config.yaml
num_hidden_layers: 23
hidden_size: 192
num_attention_heads: 6
num_key_value_heads: 6
head_dim: 32
intermediate_size: 768
vocab_size: 6480
hidden_act: "tanh_gelu"
norm: "layernorm"
norm_place: "pre"
norm_eps: 1e-05
positions: "learned"
qk_norm: false
attn_scale: 0.177
bias: "all"
tie_word_embeddings: true
parallel_block: false
init: "normal"
init_std_qkv: 0.0298
init_std_o: 0.0298
init_std_up: 0.0298
init_std_down: 0.0149
optimizer: "soap_variant"
learning_rate: 0.00495
lr_mult_up: 1.03
beta1: 0.95
beta2: 0.95
lr_head: 0.0146
warmup_steps: 200
schedule: "wsd"
decay_fraction: 0.638
decay_shape: "linear"
final_lr_fraction: 0.02
batch_tokens: 131072
max_seq_len: 256
doc_mask: true
train_tokens: 420900000
max_steps: 3212
dataset: "wikipedia_en"
Each number is 50 + 10 x the weight over its row's rms, rounded and kept within 0 to 99. Layers, rows and columns count from 0. The size before them is the row's rms in percent of the matrix's.

# layer 13 MLP up, 768x192, rms 0.179, rows 230-238, columns 0-191
103:50 44 33 46 37 67 59 46 38 42 53 56 50 56 36 66 49 48 49 54 42 49 54 38 51 54 42 50 48 46 42 47 41 77 47 40 57 61 34 63 59 57 56 62 43 50 58 61 58 73 62 65 42 74 66 53 52 62 57 54 68 63 61 43 35 60 42 63 34 44 45 49 57 44 34 54 43 62 53 50 48 40 53 75 72 45 70 50 47 37 61 53 52 51 68 60 62 69 49 39 52 48 48 41 59 54 51 48 51 62 54 51 42 63 49 70 30 44 35 40 45 50 50 61 43 50 44 44 50 49 46 38 54 42 48 44 62 33 50 54 68 30 45 60 71 51 70 45 42 61 49 62 56 60 47 57 58 41 58 39 45 51 52 56 42 63 67 56 57 58 45 46 50 54 38 46 47 61 37 43 57 47 42 48 38 51 48 61 45 57 26 40
106:42 63 40 56 57 48 30 46 67 47 50 44 49 55 46 50 64 28 48 33 73 34 60 41 45 54 65 57 66 40 27 43 52 46 38 56 43 42 52 54 45 53 27 37 47 51 31 35 42 50 37 51 46 55 68 64 58 54 46 50 35 50 56 34 43 49 53 45 56 47 43 44 30 47 50 39 46 48 47 59 51 39 38 52 61 54 36 63 64 57 47 47 62 52 55 49 60 55 35 50 51 38 59 57 41 44 59 57 59 48 40 46 56 60 46 32 51 56 55 57 58 35 45 49 51 57 58 48 61 58 49 37 65 83 33 31 71 55 53 45 48 65 38 49 61 59 41 48 49 37 55 45 57 50 62 61 44 40 39 51 54 66 57 51 63 49 44 58 58 43 67 51 61 35 58 60 19 61 63 69 42 39 47 52 56 44 41 52 49 56 54 49
099:64 42 61 63 40 42 64 63 30 41 57 34 47 33 57 39 42 70 48 37 60 43 51 67 66 57 44 62 43 53 22 57 54 46 52 70 62 37 68 30 50 55 46 50 82 56 58 52 36 56 50 52 53 47 48 50 50 30 48 46 55 50 61 29 51 55 51 52 65 63 64 48 63 27 56 30 52 45 61 46 59 47 40 57 63 58 56 50 47 46 48 54 51 58 46 45 53 39 44 48 58 24 49 40 51 56 48 42 45 44 49 59 56 50 41 44 44 51 68 57 46 66 52 56 45 48 57 56 51 53 50 42 54 41 53 61 34 47 60 60 27 43 55 58 55 53 51 53 40 75 65 50 39 39 66 47 57 53 51 44 39 48 46 38 52 59 65 44 72 38 49 49 62 64 46 55 37 63 49 46 39 59 46 38 42 45 50 43 44 55 54 53
100:27 59 50 37 64 45 66 46 46 58 52 54 43 29 48 39 60 69 48 38 46 36 35 50 37 44 36 64 64 62 44 61 58 36 38 51 23 41 49 68 48 54 54 61 52 46 37 60 65 37 56 42 51 69 56 57 45 77 66 65 46 64 38 50 52 38 71 47 53 54 31 48 54 49 54 50 64 72 41 45 60 55 36 46 55 56 61 53 41 39 46 51 40 64 45 40 62 51 51 42 53 31 49 66 56 56 46 45 45 58 31 54 45 50 55 38 68 47 48 49 62 68 50 33 53 58 52 49 55 56 48 44 55 70 52 43 37 39 45 54 46 55 60 41 51 50 40 55 48 36 53 42 57 51 52 53 50 42 56 46 35 60 42 49 55 67 54 44 60 55 54 32 53 42 65 52 59 54 41 43 37 57 46 67 53 50 61 54 48 63 64 39
103:48 47 23 51 35 56 35 59 71 49 53 54 66 58 49 57 48 42 48 43 53 54 63 45 61 38 50 58 49 35 45 59 39 27 43 37 65 38 51 41 59 65 68 60 60 56 49 55 47 54 55 57 57 51 68 57 58 52 43 52 50 51 41 57 64 61 44 50 56 45 40 41 48 33 41 36 57 48 52 28 45 55 48 58 36 51 48 73 69 57 72 59 53 62 43 50 47 44 32 40 58 53 55 49 61 59 50 54 60 45 38 33 52 51 38 65 52 57 47 45 67 42 58 50 63 48 47 37 26 58 38 51 58 49 53 55 65 44 58 64 41 65 48 50 47 71 62 62 59 47 22 48 51 48 64 54 53 40 47 61 51 51 69 62 60 38 50 59 58 40 42 46 55 36 52 41 57 59 51 59 38 62 51 42 34 32 48 58 45 66 41 50
104:72 35 45 41 29 57 52 51 51 56 23 25 30 59 56 58 51 49 68 49 37 57 59 52 47 64 45 45 46 39 50 42 50 60 43 52 45 57 47 37 53 51 47 52 53 46 44 35 51 54 41 44 52 54 49 63 51 46 35 43 52 36 33 59 33 30 49 56 57 39 45 44 53 33 41 49 61 45 58 50 45 54 42 32 53 52 41 42 55 40 48 33 58 53 49 42 51 71 30 53 53 43 49 39 43 47 50 44 57 70 59 49 53 45 60 41 62 51 47 57 63 40 59 59 44 58 38 65 69 72 59 65 36 70 53 58 50 41 51 64 48 40 56 24 51 43 58 43 60 57 62 52 43 57 47 56 36 54 44 40 57 57 49 49 62 71 38 54 58 62 47 39 46 53 47 58 36 40 41 57 62 36 44 37 52 48 48 66 23 47 52 41
095:61 40 60 42 64 36 40 44 55 63 46 50 71 50 58 34 63 50 57 44 51 48 48 47 38 53 59 49 54 25 60 61 40 64 41 72 56 39 63 49 71 42 46 54 45 41 38 54 56 48 42 46 65 59 67 70 47 60 42 47 54 58 44 41 44 40 35 43 49 68 48 51 59 54 39 66 48 42 58 41 66 46 37 46 37 53 44 43 49 41 42 51 53 59 57 68 49 54 59 31 38 65 55 56 50 50 35 42 50 62 63 50 38 39 47 44 60 62 45 61 59 39 53 34 50 39 49 51 52 62 49 48 37 66 48 54 37 57 51 59 42 51 41 71 55 45 55 51 40 55 39 56 79 53 28 63 42 43 34 23 70 40 47 56 54 54 46 37 51 45 57 52 53 54 42 39 61 64 43 46 65 38 43 48 47 54 42 55 41 59 38 32
106:32 45 37 38 73 35 44 45 41 59 41 36 54 55 56 62 68 47 56 54 44 47 43 43 50 37 44 49 62 49 59 63 37 41 30 68 46 59 64 60 59 72 62 41 57 52 45 50 62 61 43 63 43 51 33 49 42 35 56 43 44 55 49 34 65 58 57 34 54 44 34 43 44 63 47 46 46 51 68 50 43 60 43 72 55 70 35 45 62 54 61 52 51 52 43 53 60 43 51 49 54 54 61 52 54 53 65 57 76 47 56 37 55 51 59 29 33 52 48 29 48 46 41 44 50 39 57 41 37 44 37 33 35 50 38 53 57 49 55 44 49 55 53 37 63 52 39 49 49 65 57 46 49 46 49 52 58 61 55 40 52 52 42 47 37 34 51 58 59 47 48 56 39 63 34 70 42 42 60 44 51 70 57 42 53 37 30 37 65 54 53 45
100:53 43 59 52 61 44 48 81 36 50 52 40 64 34 37 50 60 49 61 47 53 44 57 37 54 46 42 47 39 47 47 56 41 48 57 55 62 48 57 54 58 49 48 47 55 45 77 56 44 47 49 60 35 60 42 37 61 68 68 58 57 55 58 38 62 50 65 38 63 66 32 55 36 41 46 55 40 36 61 30 44 60 63 55 47 44 63 61 46 43 51 37 59 46 46 38 53 60 36 67 49 54 54 43 62 37 42 61 54 45 42 43 47 40 43 56 47 51 46 43 56 71 51 35 38 51 43 45 51 33 53 47 44 49 48 57 67 37 34 46 62 46 40 40 35 63 50 47 37 40 35 42 52 59 52 47 39 41 49 50 44 63 48 51 68 48 60 52 32 37 50 57 42 66 53 74 50 36 32 47 58 50 54 28 39 51 62 65 54 72 45 61
# layer 13 MLP down (transposed), 768x192, rms 0.183, rows 230-237, columns 0-191
105:45 41 51 49 43 35 49 24 52 47 46 58 41 51 49 45 62 65 56 71 43 71 54 37 53 32 44 57 45 35 42 53 51 49 41 45 31 51 63 68 41 34 50 59 61 41 49 43 48 40 47 45 58 53 49 47 50 58 37 48 70 53 52 67 53 50 50 70 52 41 33 51 51 59 39 35 56 58 29 44 54 59 43 51 33 51 62 32 43 31 57 48 51 65 55 47 46 53 39 53 32 37 63 49 40 65 41 50 52 59 44 44 49 56 59 49 32 51 42 53 50 47 42 46 46 41 52 40 22 46 59 56 61 49 52 62 59 62 44 59 56 38 41 50 46 27 51 54 52 58 47 49 59 51 51 47 42 56 40 54 52 11 50 70 42 26 51 48 64 47 41 35 43 54 46 41 51 54 45 52 64 54 43 29 36 46 47 37 51 62 54 44
111:38 52 54 44 47 35 45 60 35 52 65 55 38 53 61 39 42 41 61 45 47 51 38 47 41 45 30 57 64 34 52 37 54 54 50 60 67 42 62 50 42 51 54 64 50 57 42 50 37 36 44 54 29 60 46 52 48 53 46 58 44 63 71 65 60 60 61 79 62 54 39 48 53 54 69 37 71 56 48 45 42 34 53 49 49 55 56 50 44 46 47 44 38 54 48 51 57 63 44 42 55 54 40 53 55 42 54 61 35 44 35 38 64 52 57 35 57 59 62 58 53 48 42 59 62 27 61 31 47 61 32 45 37 49 54 58 49 28 46 44 53 43 47 29 44 44 75 54 36 46 41 50 48 38 57 53 43 44 55 34 56 29 52 54 45 52 60 47 64 53 50 49 55 57 53 39 51 29 44 69 41 62 49 41 47 38 38 52 43 63 47 33
099:45 60 54 36 54 48 49 45 40 57 43 47 53 54 49 52 47 56 42 62 80 59 60 29 57 50 57 50 55 45 64 40 63 46 54 46 43 45 55 54 54 50 56 63 57 67 47 36 57 77 59 56 34 57 43 45 41 42 42 62 44 47 42 65 42 56 57 47 58 51 49 48 35 47 52 50 60 44 47 59 47 65 60 53 64 54 68 38 58 47 57 54 33 32 29 54 60 58 60 50 53 56 35 65 58 49 56 33 53 59 60 40 48 33 58 55 39 37 57 58 44 44 62 47 51 49 58 62 59 46 46 48 44 60 53 36 65 41 46 56 38 46 57 42 27 43 45 54 49 40 53 47 63 63 27 65 38 48 65 64 42 49 50 69 45 32 40 54 37 49 49 56 34 48 60 42 59 43 67 59 69 41 53 55 59 47 30 60 62 22 49 63
094:68 37 33 45 55 39 49 48 56 54 42 47 38 54 54 48 66 42 22 60 55 49 57 45 55 33 65 53 61 74 52 35 63 45 49 57 44 60 58 47 42 48 51 63 57 50 42 50 64 60 49 68 28 49 34 33 34 38 26 49 60 43 59 38 63 62 38 59 49 45 30 49 52 57 35 51 59 55 58 52 43 46 39 46 54 68 48 68 55 55 62 47 54 63 28 43 56 36 49 44 59 39 59 48 49 52 44 56 50 57 52 48 62 61 46 64 48 46 55 34 59 42 45 58 24 48 67 56 59 68 61 33 42 51 39 61 39 32 43 53 40 47 40 51 59 65 50 55 40 41 51 50 44 48 35 45 46 56 47 40 38 48 39 47 47 51 43 59 44 46 49 39 52 60 68 60 68 60 44 51 44 50 70 43 37 43 50 65 53 47 33 45
105:44 51 46 42 44 29 45 40 47 40 40 72 32 35 47 45 58 43 47 62 55 56 39 56 71 40 61 40 57 61 45 51 46 43 37 51 58 50 46 54 40 51 57 61 45 54 39 56 15 43 58 43 61 51 73 40 53 75 47 44 35 52 63 50 47 65 72 38 50 53 66 51 37 29 45 47 52 40 48 65 38 52 40 40 54 64 54 63 39 58 55 41 49 51 64 38 42 46 48 52 49 42 52 65 30 59 27 56 48 66 41 54 58 53 50 54 49 59 46 57 55 54 58 28 69 46 59 54 61 43 63 66 50 46 41 54 54 61 54 47 46 59 63 44 62 50 70 44 46 54 40 50 63 59 58 52 56 58 51 59 45 41 48 61 43 51 39 47 53 60 54 73 44 47 51 48 55 48 47 58 64 68 51 58 36 55 49 51 56 24 53 54
104:51 55 38 46 53 45 63 35 49 55 48 49 57 55 62 60 53 54 63 65 52 43 34 58 46 80 40 43 60 40 52 54 41 32 41 56 47 49 45 55 53 45 58 39 44 31 52 48 39 48 47 51 50 49 54 44 62 66 71 67 60 43 54 63 52 49 51 37 41 65 55 48 50 43 56 42 55 51 56 44 47 47 45 73 37 49 28 55 36 68 51 49 47 52 40 60 56 47 36 45 49 78 55 52 60 53 67 67 57 42 55 62 43 30 51 47 49 67 53 50 65 52 34 48 55 48 39 66 44 46 70 33 56 56 44 48 62 40 34 31 53 35 41 33 62 54 48 78 59 49 52 44 35 59 59 42 39 50 68 69 61 46 51 49 46 37 65 33 53 61 39 60 48 55 51 56 52 39 44 47 60 68 47 52 53 44 50 60 54 38 59 47
099:42 57 37 51 54 50 55 45 51 52 49 46 37 41 53 46 32 59 49 63 56 58 30 40 54 38 54 43 56 76 62 34 63 47 42 32 56 72 57 55 56 57 46 46 55 56 55 50 39 38 54 38 42 39 45 46 52 40 37 43 47 56 65 53 53 52 76 55 60 42 67 56 66 62 64 49 44 57 60 65 27 44 53 42 43 39 55 62 48 49 48 66 50 72 50 52 45 49 41 50 49 54 45 46 39 39 53 49 59 32 28 52 50 42 41 58 29 62 57 30 57 47 60 63 34 61 31 64 42 44 45 63 44 30 44 42 58 51 46 42 49 43 35 33 45 41 47 39 75 41 41 47 57 33 53 46 32 39 57 56 43 40 52 43 52 48 66 42 55 58 35 40 45 49 59 55 46 41 53 47 57 44 40 43 68 54 59 40 62 54 53 59
098:40 39 63 52 39 53 58 62 42 69 50 50 32 44 63 54 46 67 37 49 45 50 26 71 62 58 52 54 47 62 48 46 52 40 51 29 48 46 51 53 49 41 54 52 27 36 44 48 48 65 38 40 41 44 62 35 50 80 58 45 57 51 52 54 50 58 35 68 52 48 51 26 54 52 62 40 67 44 35 40 42 51 52 32 50 29 46 69 51 54 63 43 45 25 54 41 42 57 42 47 43 48 41 53 47 55 49 41 62 45 48 38 73 43 58 63 44 44 36 33 47 39 40 46 57 58 67 37 46 61 59 56 60 31 45 55 51 34 40 53 60 45 52 56 60 54 60 50 47 27 46 67 43 56 37 48 60 42 56 54 58 66 46 37 63 51 47 50 50 40 43 47 40 42 44 52 52 46 40 44 45 41 57 60 60 51 53 57 61 59 37 56